Part of a small language model's weights: width 224.
Each number is 128 + 24 x the weight over its row's rms, rounded and kept within 0 to 255. Layers, rows and columns count from 0. Numbers have three digits each. The size before them is the row's rms in percent of the matrix's.

# layer 2 MLP down, 224x896, rms 0.0992, rows 62-124, columns 672-895
101:124141175091100156125114135146123152102127096163095120163164100186136140119147105135132146138135124151095124125101108167105126117148122150129131077101121110102135108156129139146129126136121118094174135138128120146094173143132142145131132093072110158149126110143110127139140139164133115173127128159104110134149104153104133122139123140102129169131140126140124163145141134081142115107152116138133116117137115139108121159123131119120142108114125138130133181132119121126135112102143150117094141134134152118139149165129133113142175138083112158144178088123171132127109119123138116121141155134140110133130127137119112098124102159112113104093124083155106111111118130106111131124184
100:160136146117142132162086124129171146130118117164102101102146113091157155123136097133139141116106102117102133110130109127081087083133113126104155164124102145148158175110112113144104139095140138123142101114115120155121094143142148100108092114187139124115154092157122118091058174171121150100119126086113144160113167117093129167132149104098190125114131145164124110133120127137105120160150105169107097116127135141113114130163169149078162129147088131140131098171130110098139157136120161111176117154104124109101129116122154123137140140133118130156121126137172106155103122095116114164107141133144100156117112128143114105104122111132089127090130134116115108125162106134131143099087
101:112159134162124125166158084132126145124144153129096160126123119075110143133118137172135133146096121109114132179142133117140145112149134123096144115145158117136118138127162127127120139143109105131172137144090137140169129104108123118113110154128112128109092149081125131117169132112142145145118091117143131150142123121133129135156155151148137106169164151131138088171178123129158134165126103137171119117159086159160185048116155119146147151106112114136161105141100127100172093157152099144175126112110144137123113197112114125152129110116119169096092133138144129134105120086142150121133102097131150105147134147154118091117145139116113117108117137133155128122106156154143098130110
106:151108131123149134115137161129131143136120116177115112150142113152088103139140103106143176148110153091127132113111128082126113093092125131160144132124139113129133129147150107138173099141102128137121134119107077116198138121146132145143103132127123101092134133130115142140121170149120134166138163115105139080133155188093102134055144116114105144102142135120095174112172167130106152148157157130106156102150165090088107079101122150122059116145133168089160133137167132089137100147071090127109094140120133127136164140122109094098122074155105127124152130110150109126096136164133175116155088095125100114161126123112144105158156106115118110092139162116138183118128161138085135135140
106:188130078124149138161107060102149125172108165131098112100138141095086134102144135178126139116127112139160130129094097121144155123119078160148141141104123122145153154137153162137090127137111112122070124106159134137151161134118095106137157119145121165115118108122092115130100112115109139142148109126146123113102106150143100130123129151130130126129126119127128133158147130120170122125144085133135094086126106138128075114134153056097139125078124120135145112142132133168142154108154169144119110131163092190077133154154186136120116134152160126118143180141130106166099155120088137116102126181123127111111130122103101130105118117077122144104147103143112111114106109131153126139102
100:105148110109098115147107147095131138109126099160121142137139102180126113163136147142096136118122128147155148156106094128124152125111123133154155134132143123089126132169133106079146139094102109117142141128110138158134079099137141112122101124109106120114150144103137118142105114142116163093128175097114151088176117115129154120065123098155137111135161122110114091194137159143131087131082128089125140122086123090174153150140118165177109090103153115150119106109156133139142110138121044079119122110113114117114088133072137166145099132126138099103086128156142159156142135142108141095137160162167141143107122154143203135104113129146060116153110134151114130143101131110152127150133
101:119100125107149130122096131151100083125146098129156130113128145075114184100123089119131093100169128146166167123094111115151145132100113093115111141146148145063138130155168125117130114079096172104135138155104086108109122101158117107147106101154168131149168168163096096164143143144138136112187103088134123123106109131100089104102169127139129076124165107110101157127146153099129100129146132124150142109116118135159121165180057173120102125113092139120168105141118102166158126115084109138078118128149129084139125133143103113102118112131141118128151143065131134125121093155139111124170131171131139160114106125096112149160155146099123121109124142144128096122128132167120138124146
099:146111118119126135100126091122111106073146119075138120135134140126105125140100109120131134147165165128102097124144154125118115149122129127128122085092118113152147118124130132168087117127152170120118087129127139175094132101128092153153125122123139138107149130102103112107163132120108125139138127108130112097125161137125142132163108099150151124164153054140127123146170114106127130108121100164117135074128137127108126113093143102143174130110099128078117128162152131130164098134198149091133141134125105107186164141102127149115133116107127164166116137137176083116133173148110106091110118141153150135102168129133156126129144130088130120128153145170148145129148118100124121129112
102:150105094113137116174139101139119105098102146133117134087077123112078122099087084089116158141125141130118136096112160121142114124186124153160058151140113126140102119150137146119128122117141105137094111181134052127119109131120141084129115155146174135108101160140133106123131113128136083137151126154110140145173129121194130132091086146141082183144187163095137125166135144146131148138165131130122110137136137096122108140105093142161085102101092137114138128193113126108141173072118085115128131147128083133110117124129141127127163065125151125108147152106153164126152141159088170123114117143140099101141119123119100109118147121146110150073149143082135094147085147146126133204104
102:148128158152130175173109127094125150098127121127117107118137082175149135112122134096158089134143111154122108136099200142104117133087118174127084096173118141129145139157137143140130065106123139125151169159135077170109193105120124113105134135155133141122128070128156146108119094167084145155130131100148087120137130124114138123093101132146146101136117134121126079143127120114094188154160172107096134141100121113115140124153131112173096124099091133107134119154154165139108178111104135132129135099145117136184125212139123130144141099121100129155135150149118124111152126135138124172149126090124124140151158104154095114138109107134142153154088082151143128096181131113148124113103
097:135116171131160090130132095136087135170141158118115195110165152100154094096128115109134155153112127162108137149136117134109107134113130140165094113141157095134113111187072145111165106162081166114151087145148144162086126117112132161131120131135112140146167121141123149128141077110130127175165089133122123152154091128130146171104140145147113124130180117141114133095143103095130089124054129063151115147186131156147126102128144111157125154126114144128084156151140178126098113139133186157124130125116119119141165127173140111141140107105144153125112136072101161127143134130084126135116111134093108115105148073131167138159116162116139049113165183146113157126131106110158121145139
100:141134111139092110143138157134130115149149122122073086108119159125122165093169095118099134097104125133140131145102139118148079142098132130130091157134135127095129146157135119116124139138121124151107147097093100149136153093079122110117122165138102128129125157168126097099150095144124113102140110072149168129126150119093100143119109162124118160113137120132149143139131158096086122125132130147101100116144123118142156119172186119152114125103211150154132141117154104125145192133106090147119109146134137141132149143147137119137156113105090131140140145132092191083110117140113166154147143155158099152092107116116146120103087113189112095121132109123132119125155101091077121122126
098:169117118120106127153110138125157123113147139127136124122135174135144116131100113127089119122095118165134138168122149120126123125138115106137151078138141140112087067148149121139134121122172130147113141126105153107129115156163138171165115135170117129152126145148127127150194168092130145095132152122173137107104094142098173161161122078122131142164112129144162182148157120108104145137189120134121126154127142113116133147098136151139122130143082124088133128128141135128128096129133153137093113124116126106143137166141145125124178091124139125102124111158111129124139107090107102142127119116118153149128121133118142120168121097089158169150153156154131137133140112132114086118092
101:113135109087176095101119163133119164153137129143149151146132111146168164160078133149081137134101125119134135104110141162083138076122144141105112169123136102125122125157153083123130122127184123137143147138101141173128133128148108133152116139078140155111135105082113137106116096108133127095130125150122167096118169122132139151087152109192150139146106123146118125114119140126144155103092142192120131111091131117129152133098132108107132137098120176113150101114127100126130120147089100128144141119170143125101134169133155108117117140167136139138127109101132183162151132126157114106137120118103100137138167115144122121133133121114074115076116131128101111140141192147117147166099
101:144134133134153110144120117102135146141116134120101144130120109129118092148132146151161109148109093116153140137103101141113118110101156136101155099135128122099156133092076117110121165108145128148110136117146106140126088111190140110083136176173093102149111107132105147142104122126142082101133139123134136177116108120158143134172090170168132096103146117085082155151100105158123116113160118159126158139127113112155102131127145101139167090123108112137099146119133135169086134128137130073145108150114131121143119124103129178150124178146142123109122103108089130103108125151167127146119134121153111120136132132081102155135144103104159128109166107119162138120173127172115095150100
106:120113111107144109135147164122083130155107112095122107117118138125134103111150098125102138143097128147116143116128098118160117150109150103119139090134141144089134119121129138129093118103153123160099128108150142144148116165157144126122141096141139121146142107138149123141103114094105103103123164105114126125140118105139108129143151089128110160145128140098120130171116108163127116101144110130136147113092144126136106143091168144094175183114118124116119105119192088138128125131147163092134159109096125130108137127139117053169122157155108155139169142122151127075114117169111110111144097111096141122111109140089154101119153131121072130096121078118107115103138122111119101123103
103:165141151110116118129153106119088089095174130135154115117122138111129149138126132098158134093113093117121138133093110092146115189211105111108122151087114134115119118138153191127136150106163132142110139129117124145099113129120184123128101116177137140174126146182156139141136095103129129109079142165119143117101135136149181116110112114163132138131146123109144129125100120108137154087113094100138094131093129149129152119146154117076131115112153142102152136138136152111108101092155096078104136086096127114095130123106133121112131152125110071127124148143107148114125132155113128093130138186155141170101127159159119163108087124115108124138117151146160108140117128145139129140163
096:111122158142100106133152091122156123136073129129126153097119120124134177091182138147142132097142138144130112133158146132180126136148122129122134135100117103101116098170111142159115093130160120150182111127117111173138125156156169140138106116138115138180127107145111132202134108142098116121221123152063156163106136129149115125093116170109116164118161137132144124149142168117148131149115097074089164167125143141082108141102089152126112119081143135135111144150114114145166112130120078119119110099132142131145112116121149131132146106141108134124103169136146133179129147106121161133131110100145100133100121156152121122142116138169101140125132138122136151131151131123104147172124
098:145147121179102168179135119125149112150152134127104139136119135119104178169092112135155160137117140079139129122129134161127102134136123121086166106087142138130125056112111113093104126118148134113106134103093117191083094122116103091158126123116134107158138131128135164165148134104091124123146090169080103152102127118142108130096105165120147177160115136108100115123133119144135143070154139099155111139118124155120149084134120120155132181104126110169129159103139151090090140142164194113129114082128116141149127121149083090185133087157132144124125104136145128089113110118154145108131082091132143114125146149114119126140126076109136179132120130126110107114153084173105133138144
098:118166101123114111119106146134141154129128124139125147191155129136148177097123163117176112104136132128125181117149152141127160123190137094087080177099148166154155136139074115142115141112086192106086139126093129154124147113153127126134144153124111136124107124163125156119121126156138103111151073107148158096180144162134093155135146083134149152144147124133092121114121163145124135125143120153138128083062054116112108138151103084113117158123107141103151164165136128133095119116147111155153153115154146147125117135118065138168181127134125156135121139136141114109109114181122153132092126101131164171139073185135123132153133107112146116106132149132137147110149130123143129089097
103:160121148157159112154135124168129137119098106138145129135153128123075107121144120086155171135115121108165137116163169146103136145138167152109124131162111138155124145153120109155127088152156172089180126103123117144124137118095181123136059155154114121175118133151096159127144113136125147162130119149088127132141097127126115141148142141105155104149183105161123139139102187152124143084092113087120118140122162121117152138135138140113104146124148124135115148138076150104128131081142095124113138119121145122114105107159160129144102092160127140187103104126155092143123127135128083107113164158095137168111129132100164107105140140142130109095115127111138120112118166146126135108148
099:119107087149119062162128162102123107128132134095133157127168172125111089112124131117099124135130106199126104149141073126128124115124130139142103148105143113115151083118118119138081147157117113139132124178138139147115160129101099139154137096104140126087148150087121117098097142135111120131141127131131106136126079107156119102130142145194198090113126091110111113094121170123141126139124104103122175131116109134127112162136148114123149158170132124141125122157105129125161129138132180143133124147092136134104163153105137141064129078143097115082131112098134138143145119114138118205119111169163168103122125159103145096128112163116144138135157120096184129088177146150154098118124
098:092130138111141121091150126123134067116122102141146090122154115141122132123116150155069113155113122127127051107131121134153124068119123127155105085122159154117158128157170137174171109110155096150151164141151189161096140106149128118154114101150172125092139154150104148122157131189172148157135100086160137102102080132115129163130122126146153146122124120160141161104144102128129104092141114136103131131156130123122112155107101140146162106132126162115111129110119132097132144143071108132101170109122131129119153182098111122133143117072152117109135108106126149147170161161140112093071114137116077130148126125077112162131110123123100138106112123133109111147083137127138164143185
095:099135133121126131158123149165112106147165126148111162137087162115152112184136141127107125152123117134114099138136154130125127099118118115106112136122108145130085161161112090099171092114117077149127131130141155087144143121140160160132134074103064069132136146173078128139082135134112127155139147098137158143130134109146066097089114120139185094129073136171162149136129056145127110123123142086116159114130103103114081126112123142098113140171137146111118147140063149126115118116121137103176127159146139107152137110117109087121135152128107107151106122126123148125150146119127124141129149127121118123139135105125086110090176149157149101147097141111145138160112134103134118126180
098:158160125098156107143112140087172092118118157118110116093116107120116133111127112103130153144081108110132122141170078126102115141148114126104163099121138109129120134097165137097131124132131173087121086157174196110141161127101106115151131153139138093169092136149154161160117116142129188104132141127139096111106126071100106146076102130120136154133137116146136100141107089138117135111123118124154084129137133143107078133152148154120061135124137125113122130119129102141080106121098129137108109132166121146179138145164126154135105129092097129104167124094197145110128160087094135142094132117159153142143144094098128122135128131137144152115154143165160104138210080083068158175132
098:100110099145130133130091132115146100096106124130175118102168180116167117093133148110130150170121174132155095162118128111124115148106134179132141132172094162149098140087111120115141136122108153122162110123131105119093125147079142129125084100141120146126103075130110108134137156127116143128095082122111135107155141168136120142114145113142156144076161119122146169174098085111157145124152133154124105119120117109110148132133108147147091145147095126099109122135118083128115111121079100138148090170117141173130118112109160081087131125155097116123089123156120129131140158103141112127194112120142125121154083129188107117091158143142150098165159118124093133126159129120050084115159
099:202124164191138131126108143099125112121154138135098128142134118155092141118093122141107122177115140108148113158127156100143158130152133185150166123129134138147091138116143127088105095135138137131091096090111138140102104127087155141153093133105096108111134134161155109171113081097139125149117129117152162065111111113078126176105156102111084111077125104129141140159126159118078126122115124082161125160102176123121091159125119107120091124149136146139159138135128146104065139119156092161077109123094094181136113140135136134104075126121151102101127148136067108075117126097119104128111175132126153111105143123146099164120132120142100105116141112097171119150119091118108146117140
097:137154123102072121136087076119111128127129134159120141123084128151119143142136130100142142121129103108152096153117120120163083159118108131138113093138138132166114150116166147171068077155150141135157112098113120136131142129124136131152091143109139150181148127082135122134126141158151105134138099137111090155130161111081126158088116153111128119172128115127157177118131128160138119074135086101127116131114120133176116148123149132106130164122093134114122131140142130128176149105120118130132118189138123122098143138133147106106126159120164166108112163120148110148092107103159128113100109132122150119109113141152122126154132135126143126108106124147142163113174107152126083125116
094:072161139126132123164129160129118139128158111128135085122135166162139167153173113142187131123122108131150110125102130118142119104129131139102184072110137129119130124072119124107100116125101081148157126155132090149121141193155124166133142139095111085146082091153095037108123148151162151090109127121135130107138092118122139148104127151129135138135103137131088144110122185120128121150156101099173107127131140097151112103129079073133152072118166157117094186096140192109091139147139152117144151144142127162143090152095145080141133147138094127101127089106111137178093138101093100102147109113119137134133186117128139172154089138147121153156131139110140144109078127129125088172143
101:161131107120143101162109159186117116132149125151116154129120153113155137149101141077142145118152091123122118131140101140147131133121109116148137110114123126114148134144154115116134115103127134063143092125115084174122126105100173100105099140126119151151133157129147113112112120129069128134152142120122109164157171140144109124085137115123072132101133116136121133119133157138181143119179067102180133147135139087094110123100144119122128097108133134098141109122123139118176144141141116135155111107135116169127126113124143117159083156147132113131110129102133147181122132144132126097135144115104113136118142109134103184133094151138116133114114144165163092114116147097141084172154
100:146115177126080151135137144099159130116115150159136113123127146145150110102140123125135104122065162096110119150113083118120125143111125109141138102117141068113149135096124122124164126082126071099122142122142137125169140141069097155140175110143125144139148141133141121142173137156137140141113116111168129072123166091123128124085103137105129118133094146145145127118098145116154164173164128091152148118122123139098158138092204123118097083129161118122156096084159140091124092102094159158164118110119100124122095096121133151122108126154142128135158087103146078128106129134150115142115100164120083145125115094150113147127139147122155096142158172130128144153093117086128106131153
103:129095128132115145135157179153152104124173143121115113138078155120149139139105130181129111164109094127134101125124124072115109155142124143142106111109147117149139126123152094119179126139176145140121144078141150144136115092176145118141091105140138153166097110172155107120137135150148107101146129153145116097088084121079127115142150160111132113097112142105132132111143135122120155113131116162116128155132141116160105131151112140099143138127117117119149133097110127080154123151114143145107113152123121086147139130090130154128159142144130124090118139143151112165123139107146111168141114143176142115126130154151127128094099152098108140135085124129172119141120121109108149171130
097:096122144148120132128128111155109133142146161140152138095124114122189136126126160112089081162110153130099114107175144099150128112106136101108174090117092075110148142131127127103129131102157100116136167156085146114114135095135134115128115149167130148119059099118078124116162151147126166150128149109145129114115173144146089096155125149126123150152124158082103126171142104127131070130101111112131170147153077143098138140078179176119149153109102116148143118131116107112163134128171159110132127140141107133127113135050096125126158145152100101135129164131130119126134124093138155149137100152145103117118133110105129146113166135172154175165138107140108143179162097117114126144129
104:123137113095141128182128130139123112172135140141103116164122120126121165105167124171127113138140089123169118103126140134117105176127116125146115128135137148113147154142121098148092205108093134149108118122104131117107149137141115081134156117112156123109143157124049135127163110124140165151130160098151143116106109142093109095147134136113175134118145150145157080125151117191132153109085131149121155106104122158080098119100070093122119125117150110082116131109125085112131082146139120137139139140084125120135157196092161164133147122147112100119097091144154153112168128127164084111126139124124136136156079122130156148126150150134142133137145119136143150100124116137098124144144
102:121116147129130133156154093141103139090122130095161104137115147147136110146125138080156106117131163138127150112116157147137121159143160130097122113187170153135132144104108134138138126122168119132150151138138192119095124125125152140124142130105106125118123141135124155154161104092092103110129093116135114131144053137123139123114125124155129136139164086138127094142137081147134128148153136157150136154143133113072176142180145126112113099138106127111148151133121138136102137163117094127153146150091138172189102160162081145124145130085094132168088120104136146138126123144103131101137120110153104114123121128132133148113150126120126151130159166146136110133129129072140115110124
102:104143148179086128095081126106140159108119117166150115153123161159134127125173139141098135130125182097127098094094112125085163111163126136142103135141124109127148126126117084158105101142147129150134147094112180115127116146142097144104126098180168157185121139127126159154158096145086139143131105104085129129098143146095122132133105118105149120115143121134175147133131138090139127119138173138110138103115132116166124077107094127130119159108126111136125171092127127148077130143142141124154149145109146133135104095152097109144102115121146120175158130126103111148187107169109117131150122097134097087145089129138122144111111133146092097138093155090095115102107128111138163094108
100:142131101178119131117144110119140159138136087150095124109142117120115085111108115148122137099146133119181132152156115125130109162123119124121163132095113129181120134128160108128109135141125120124163106100126103107134133099151085100106069131128119142109104136112060175122121130120150133115163175163159110161134152106135138098128151167098121154140181118088114122159075159137158118117155145134116155118082189129061101127151158102164182096151115136145163134142130126136084134124119119163149097153127138125142139141122121147138126129150140122162173111147128194164139134125078127155139110137133120130137113090128137106159169136116106145106133174128115118145157124118147092125109
099:176094125129134099120098093096143104186106132101082130128158145084153171139159126128038120114118128092148174101141120146142141150166124141125152112087145123107153145129157100145177123157175141152117084131124151143115097138142156139164102094128139110149105104111093135158114123104115135146131132107139145146134080089137130106141185113117169107145151157108151153113167144094168116076139115099179116113118134102151145106134103145159117140099122142149134093122110135125079136118095130144132139133106114142140138122129140135103112132099110144145128129120111131121173156144112101137131176141090106114116123109134120127147109142124137118147140127127154098159126156106116172118111
100:090155127132113122159131151144149127127114130110154125139132099125129129116131149134118139166146132181129098113104138153166164105110110112171146093137099126162102112128138136116166145123102141133089165131117134082160139135159078158132130104138143107157109146117128157146128106119141109120109120117100110093144148172133126145160141140123110082142114124121094184118134119129148140136147163109164103125117127161096159130114116149118152151116117134143133129133087161138115091134073123139095146125057094103132122130135128125154164187129112130148148139180123089141124130139130105090130104119115086122144133153119118100105127113125121165151118139127100158141124138131126118111102
107:114118106155100165112156142123148107133103131123115115135106132100123114126082072098138106155145157178180126133101112150107094159092139077146131112079105129106111116177154114153111142109124158098114171127138162140112123123155149143118096092129140128099107153115113138134173104133162128112160105071163129081109098109144084137101130095130109090142141133165137090134129099110061094139127172134082116142109155124127126123109151145146148146093131134135137102128166098090176107124156119108141112124110118115115140155092125125168120119067081139133093061154150122095115136116158121117173114154137124151158147097129096084122136089149122155136130116150143095151127081143132120081137
100:112134178148104176150113168125126140145126121098122089087129153159167133142177135136154147116154131085101114140115130147150141172148148102123109167155124157137145141152106091116121120139106122188122142110113148123083139131118160165131126129095101140116093167138155120129093147115144138176101148129147156128118132098147101164109160131098147095130125075163129126108097111089117135138124156163092141099144130126151160072184125126086171134110115101096145134115124141099098147141145103127145109099131149129155095134110111149141114136152137132140116135132140192062134100103175138130177152126104147122104135145166147148111124131145151115121145116078129129140111151124121126167173
101:120133125118122115124139137093113089113160143145146101102158144123113116096120093076124086142178116102132093110145115151109094139163151132102091122146149148141129105162161149092122115114115112116104114122146139121125165129169170136146116109127133120110132159148171145147081120111149144148143082117100124132157168155144200100114158110159123115120121124156121152120148115127142165122128110123128088154123132123120134174116127123107091144092149141148139122110159102099126148129152178114152113124143135130156151105101152084125130165095112151120149126127106129122112092113085130105106131105112114135162140076120130127126159095195105122102170090140157129141155101143126106102180
097:096153130147137104117182133160121111116141134198125116135134091140130132124112146124148153087123103115139081135152125133155116095121087159096083143133124120125111146124115109121173130110164118103163186128153130088126125121125172121129127082112073117142135129097129121122116122064132112114106158152123142160145141110160156089135111120111079141124121148135080125160134102112125091133098130132087162075162114174155158161102108098132121128110122138201141103106179118168092156162144137101114130131137157127116110139101100140103143099155114156150095116097138158126121116095094180141113076124123149127160107153123127091135140155160145115121137154131129114140166151138127117139128
104:095118136133119120157068129147119144130147105148196089127106119134136126120126114109120142120160162181123136149093153139132108134152137125150148150152157111120127086103145167135159146123159117154123140143119114147128156138186147115102172091131122179116092110143118098114104151142072105131117094113101156185135142114161164138139130101114111105096159084091150106165144121097143132115138118161107200106164172125069092119128115144131127103152106154086122114142130137124143132096127178120116192134085135116159149105110144185133132124151108127132083133098091148111158104124112160156177105176094113113144130113128128128149157136104128128141106148141120111171082080132105116118113
097:108129177142055178128082129163084129126131150174089164127127101185137112141135115087073159158113101120113093165138108125104127141091124139102127159126141109107133187156169090117162105151118119108123123092132119133129127100096093126133155129126163150153136061144124153097155127181106156096110151157099135130107167119122104116069169135142134115126116142085142150094095152136149138116136143105127142136126101169123100135114174106156117137158095153120114129104116086111136103154152126140108114159097141144124110133151137128110140114145144119083076150092141130167175108115168161122174117098143140106082149161128118097140078138120134147147159155117155105162116132128172126108139
095:107129138099110152119145157143120133142131106143095124119136120104119157126117123153133113105119087093116125121154135116147140071111101180113130099147123135144125102087152125152089112107114163087139145163092159161130126141117133117138117140155132117116099109140144164126117135162112118138142092094143075096131136120079161098120102120095130133110133125136148147107107130140135135116159144094123133146114142125154121150152106131143157109136138114116112139109142104116113116154106106119146088120165115144140173164132115124140139120121101149122148159145139119165147120137132063125153156111113143157134138130133118174115078141188145148170138136153125095133154110179123158117096
101:135116123092178102153106117150070100125115115112141136143080106119132120081127169172098133153102134151141104134093182123114080072125147111108144140119147150166142123128109126181139119116146098178109081164146136062160138072134144134125153131092157127131124114107127119116146117148140136141137146116155147112111150147101146105138127142113129124169119157122127152094082109166096122146144139158148112126141134123137074132129201084113120118129145141084139142116121096149163097141161075153154120116117107134104122158135122140121132083122147126159117099123147129154108133099118131169105160130143117157112117131129096101107127132111123125112148124150128124136083102131108061108076
098:113131172161171135117121134132134156115103128108136148112110088130143122150129163149114131121112102147123144107093160134094124139090133147174146112128104130115157147078144118133145171123107138177134093110152115139110127128119132156140136184098130107145101131119134154130161120141117123155085090151129113150105137111103130109109102094140167099087167130118146147091103102115112105149164117111096112115111135135156163102131144104152109143095095106096097137137133113109167144114111109151157109111072126132156143109105132139142097132121159149109143121109136124137152149125074142123125134150100138125134172182136099144109111125139137145143113091148140111168114158132151106130137
099:114109140142109142134169116104194099110165118133134189149115153118108139131158132147107136114099107150093139102105153140135166099164112109126143112100142111132091130097204122112130123155121127117123160093129126141115122116144117132171159164114155134137139179150103116145115088125099114152099147158129132148124148096089094112124090176112115138119112148101183138123102097113125103139130084139149144167122137129110122126142178138111140140120148096132165103118097150104160138136120137072066105107140160086128129104111115148126137153110129123081129138142157138154122150150144117127084121169164082070089108153159149146178145120118095091133116126149176125162111131113128139145137
098:099124182126127109121120108118108102138096088148128110103167137109128116108162122136083145135138120143113110135110121126138121164162116059107142124177117151088112124130157193131146130134157108140091116149129113170113111109129133103119133122163126170112181102123111141153128136117120080119103114125089141153145110158096117127095132116088123154130150135139141112112099122147121157090092131130118162150112120139118109151131121153099180110143095120112167121128144132169165131123105077127100139142100150119111110131160096172152134109129103125127150154106091129081101153128128135127126083156138099126138114189108105125116140104168129119085078135093110140106078124098129134125135
103:114172128166125149109106110131140166100148170165130143119122156144101123148161124146132157147138114123110167111137135087127147123166109159089083110118125148095114165165181096148133170109200094068126117143117137151126156140102125082142128166142138140139139127138141103157139111094146124138122149137126119146114102111124103156160082150049130112163165152111118114143117110129110149085136153149136149105095131117131152142120077142161087130164167133117125143103113122131107151107085116137133137103129144114099109096114118131112163144152090132095138142131151121139111094137182131119159159140127110085169122145128144169157145143155130104120120143110140131098132114128085153158146
101:084105145164146144121113139172160135126125083160183116116138090152153164114124106134143144139148148106178122104121156161128161164127136133151139120151124162154141125123122110169122160121116167118150135176108109117141115150166159130127121115152166144088116137117087087128125178144147150154095139123133111145169076105095118130116130104148125110119160120125101107109163102140124122131105147096139087121117133142114150133144109104108135120088131135094089115130113076109140096110087071080135137161087143126145110132150126151090105083081143134097176108132125107106132153155135119104138117145094127143158101150148119106128109157105150154123125082132118126146123174122117155146112
099:088113124125170100113120137115081115148128153167142118134163167142115109137156129122161162138129097063093118162147134138139092144119124139114158137135132121125144132125147141119160120121150120132133115165130146126066077168125087150100130127154144080090092115121118113128169085154113146135161161135128133141110081110144129112127131158150126134130161095115146114123131116135091136128096115083098166112125087122157123154155126097118130110147151136108089157106175135138094142127127104150145123138181152118121117134114151165122110120118133109120138138116150123097103131120125127160129119116115135092151134119158149099135101157129084127115132119170135125159105150132144118142142
099:102118063104129139104103147114148108151148141105132131133125147122122130125137125127134125136099138111134148113205100140108101124118058147149149120136080133112128141126117092139118149137104126121101129166143145163098131158137112138145085117157112128129141110151104116120130134123117147168102120127145092123129127151133113127110131165117086138119150119085118108140145108125095138151099057084087099177156111140116127119102163113136110145089119114140121140085152131175119144133146125140136134133143121140116119140133163094169108121156114135104107086147107121110129120131094125083108119135119169138124123138146180133149115115145123155140128124138086158074151094100095144088113
100:081129069137160115111161133193101126105146130112131147106146149135161144154151176142148136119127112088147133118123181158073177126153124147121125113091128149135122120073141107170131107135087092046106103148133151139114117144129158202146145143123149118103127145115104134191126101092177122126159118165140147109085147185109129175109134130131134098128140119138098085137126114107116148157125124109129132139110176120141121118159147136107145140172159121109115122125136126113121104111109129117175133131133164114130111154158100150153121120137046132152125114106147140115109123122109120121106135108120096108153170155140136105120112109108142149108115173080113152143141131098123091120100
103:129076131098084133105161114118160086115132159152131135121117156128115129110156133115121105091143185140146145100113140153114075149133172143115147135142148130096130106140111130092129118130138125138124129131101104081107160149126126119084095150126155131157101133133181128138137141108151158159118092094141136123095173123109122127129138150179136120146136129104147153131111146101133118129132130148180159141120144117134100152132125141082094121144155097131126121105124151134113098158123126089142093135172095124144075141144117147137141146126114155165121131167136137154168118139124116123132088161115156132109119097136140131117140130138121150155186182106166142111167128165117169140145
101:094195111152120109085142153122135161098121094143147130105122099137125110141107107119174147131123053151141135098159076127123116149135193117135092131090118097148119135141105129126118145127155157093125105142099113122152143138127139084110141169141112125128168133143112135146131127135093067116175138138114122112141143115178134107079137114144150093159145142095108138139146148138161129125119173119112129118123082145115136106126086143103111099127136128143119132102124138090131109137148138133148129126150136152152104079139131116082155178145158137108088121151071131153145126121131161135149089138144126081091106093100143182115132107151084139123139179164126140137118096101111112139152
102:123136137118063123126177109131131164145090105131126091131098112131091074155137145131142165087126137158085110149142128140142127121125121119136131114114098123142118156155099143157114160114106125120106137112117100141143147149173107107144110122118132139092122148109141145150146113096145107166110096133114157163130109193064116073142171128186114131126167126141155131133097157131107084142103070148138115127129117147113113129107156113133147096141141131133132170153115110132142132123147154094128139138143149141132123142109141157147114090140172122069146138102132093109095118143129137114123133130163123112190102158128137117137125141099125089101149138169093112144119097134100145100085
098:176086132164112118120116111103084146168162111156148124104139150079132132119155110139095118137131154151114119081149108140094166114113174148120106138123141088119144121139149119114111135105134141100148119088135141192122133167097078149096126144164137141107147141097119137136111141131148121098122139169104137146113084086139116133164141120129153159064130131130110123135118120128122124119090130115110130088081124122173125123160104134122091125125136132152098151125131142138133141111109117120150087139132092135156131107145120106104095127112127116096135180160127134138165087131127149129160091133117138108139103090095154100114123129145152085141096163137090128143151114134111160141143
099:121112137091103138127096129114062169141154140141075143141146132148114130156130143151097112134130163105142130097134109144099109136127161119177105189137095140154071153165181125104083135136161198124087130123129141140165123141119106126144099129125125116111116084106149155138119149110126108109115151095140128172147118133118132140114143117150107158139151055108107101112235154096131075087153114115160147124151117127136134140153087134129153116136147151158192118114147124120145101137107094112116147118130129131107154165139152147098104127108131133129101149139152108118145127148172119124122070121121140108144093146104129092132178117107126112174121108101144124134141114151131128107112
097:124115157131140139163110116111144124100076121155074087121135110115124154201112161082125128092132138105167070154147112137135126136111131155145099155093101142120104096120121176125154127152094147162121138130168118135091103148124105157133095116132106127138154128132128127138102122160151100131122126119155132147142096106115139142140101087102137141102097144136132138144120136135146168120103133113144114165131087141118125167103092089121160115121137141168121131144120130130142116133134110086129090139195114121122147125127079135154160091105093065105097107109177117163099161186087139114145124123174163141103138143135067140133143118120143122187185115137151167110129143130129137152143
103:114099123125142113155133132130120101141147110111132135126136128123076159143124091186181130114109097108098120147133150102144159115127121111130151170117146126168088087137163138129112113133141121170164126143109093096133142088198126144143145137102060131144144127104125111132144113132113144149144155133148165131175104133119127132120127134157142156122104117137144150126094132075099117141122120112119111098150152146080117141129129117104141151103143099093126113129146146122142129182121093134118129124144148118124096098139100138141117114134128091092117110164143130124176124125089149153122157147154092145143118124126122108137160063147112160142142143144110094113120146092132147141161
098:130152136133133120146115138132173150142190164115132141131110125133110104147164104140121128095105143135141121134132131148121095175166097161130176108122161140168128124112144141137124135135108123131116139060090118102136116109100136111112108129069106144108134139138123148123111125156102122129140151114128148096116146123127107114150089101131148136119145164153155125154168138142146123127125152217097145128113122074099136151152145162137151145089146141111133117128123119128140104131163105103134133116127141101171111154090138121147084162132120131121119153136168120157175134084149134115087106099118112121164161127114154140146128134108135080095157110152127133152109148140202112116127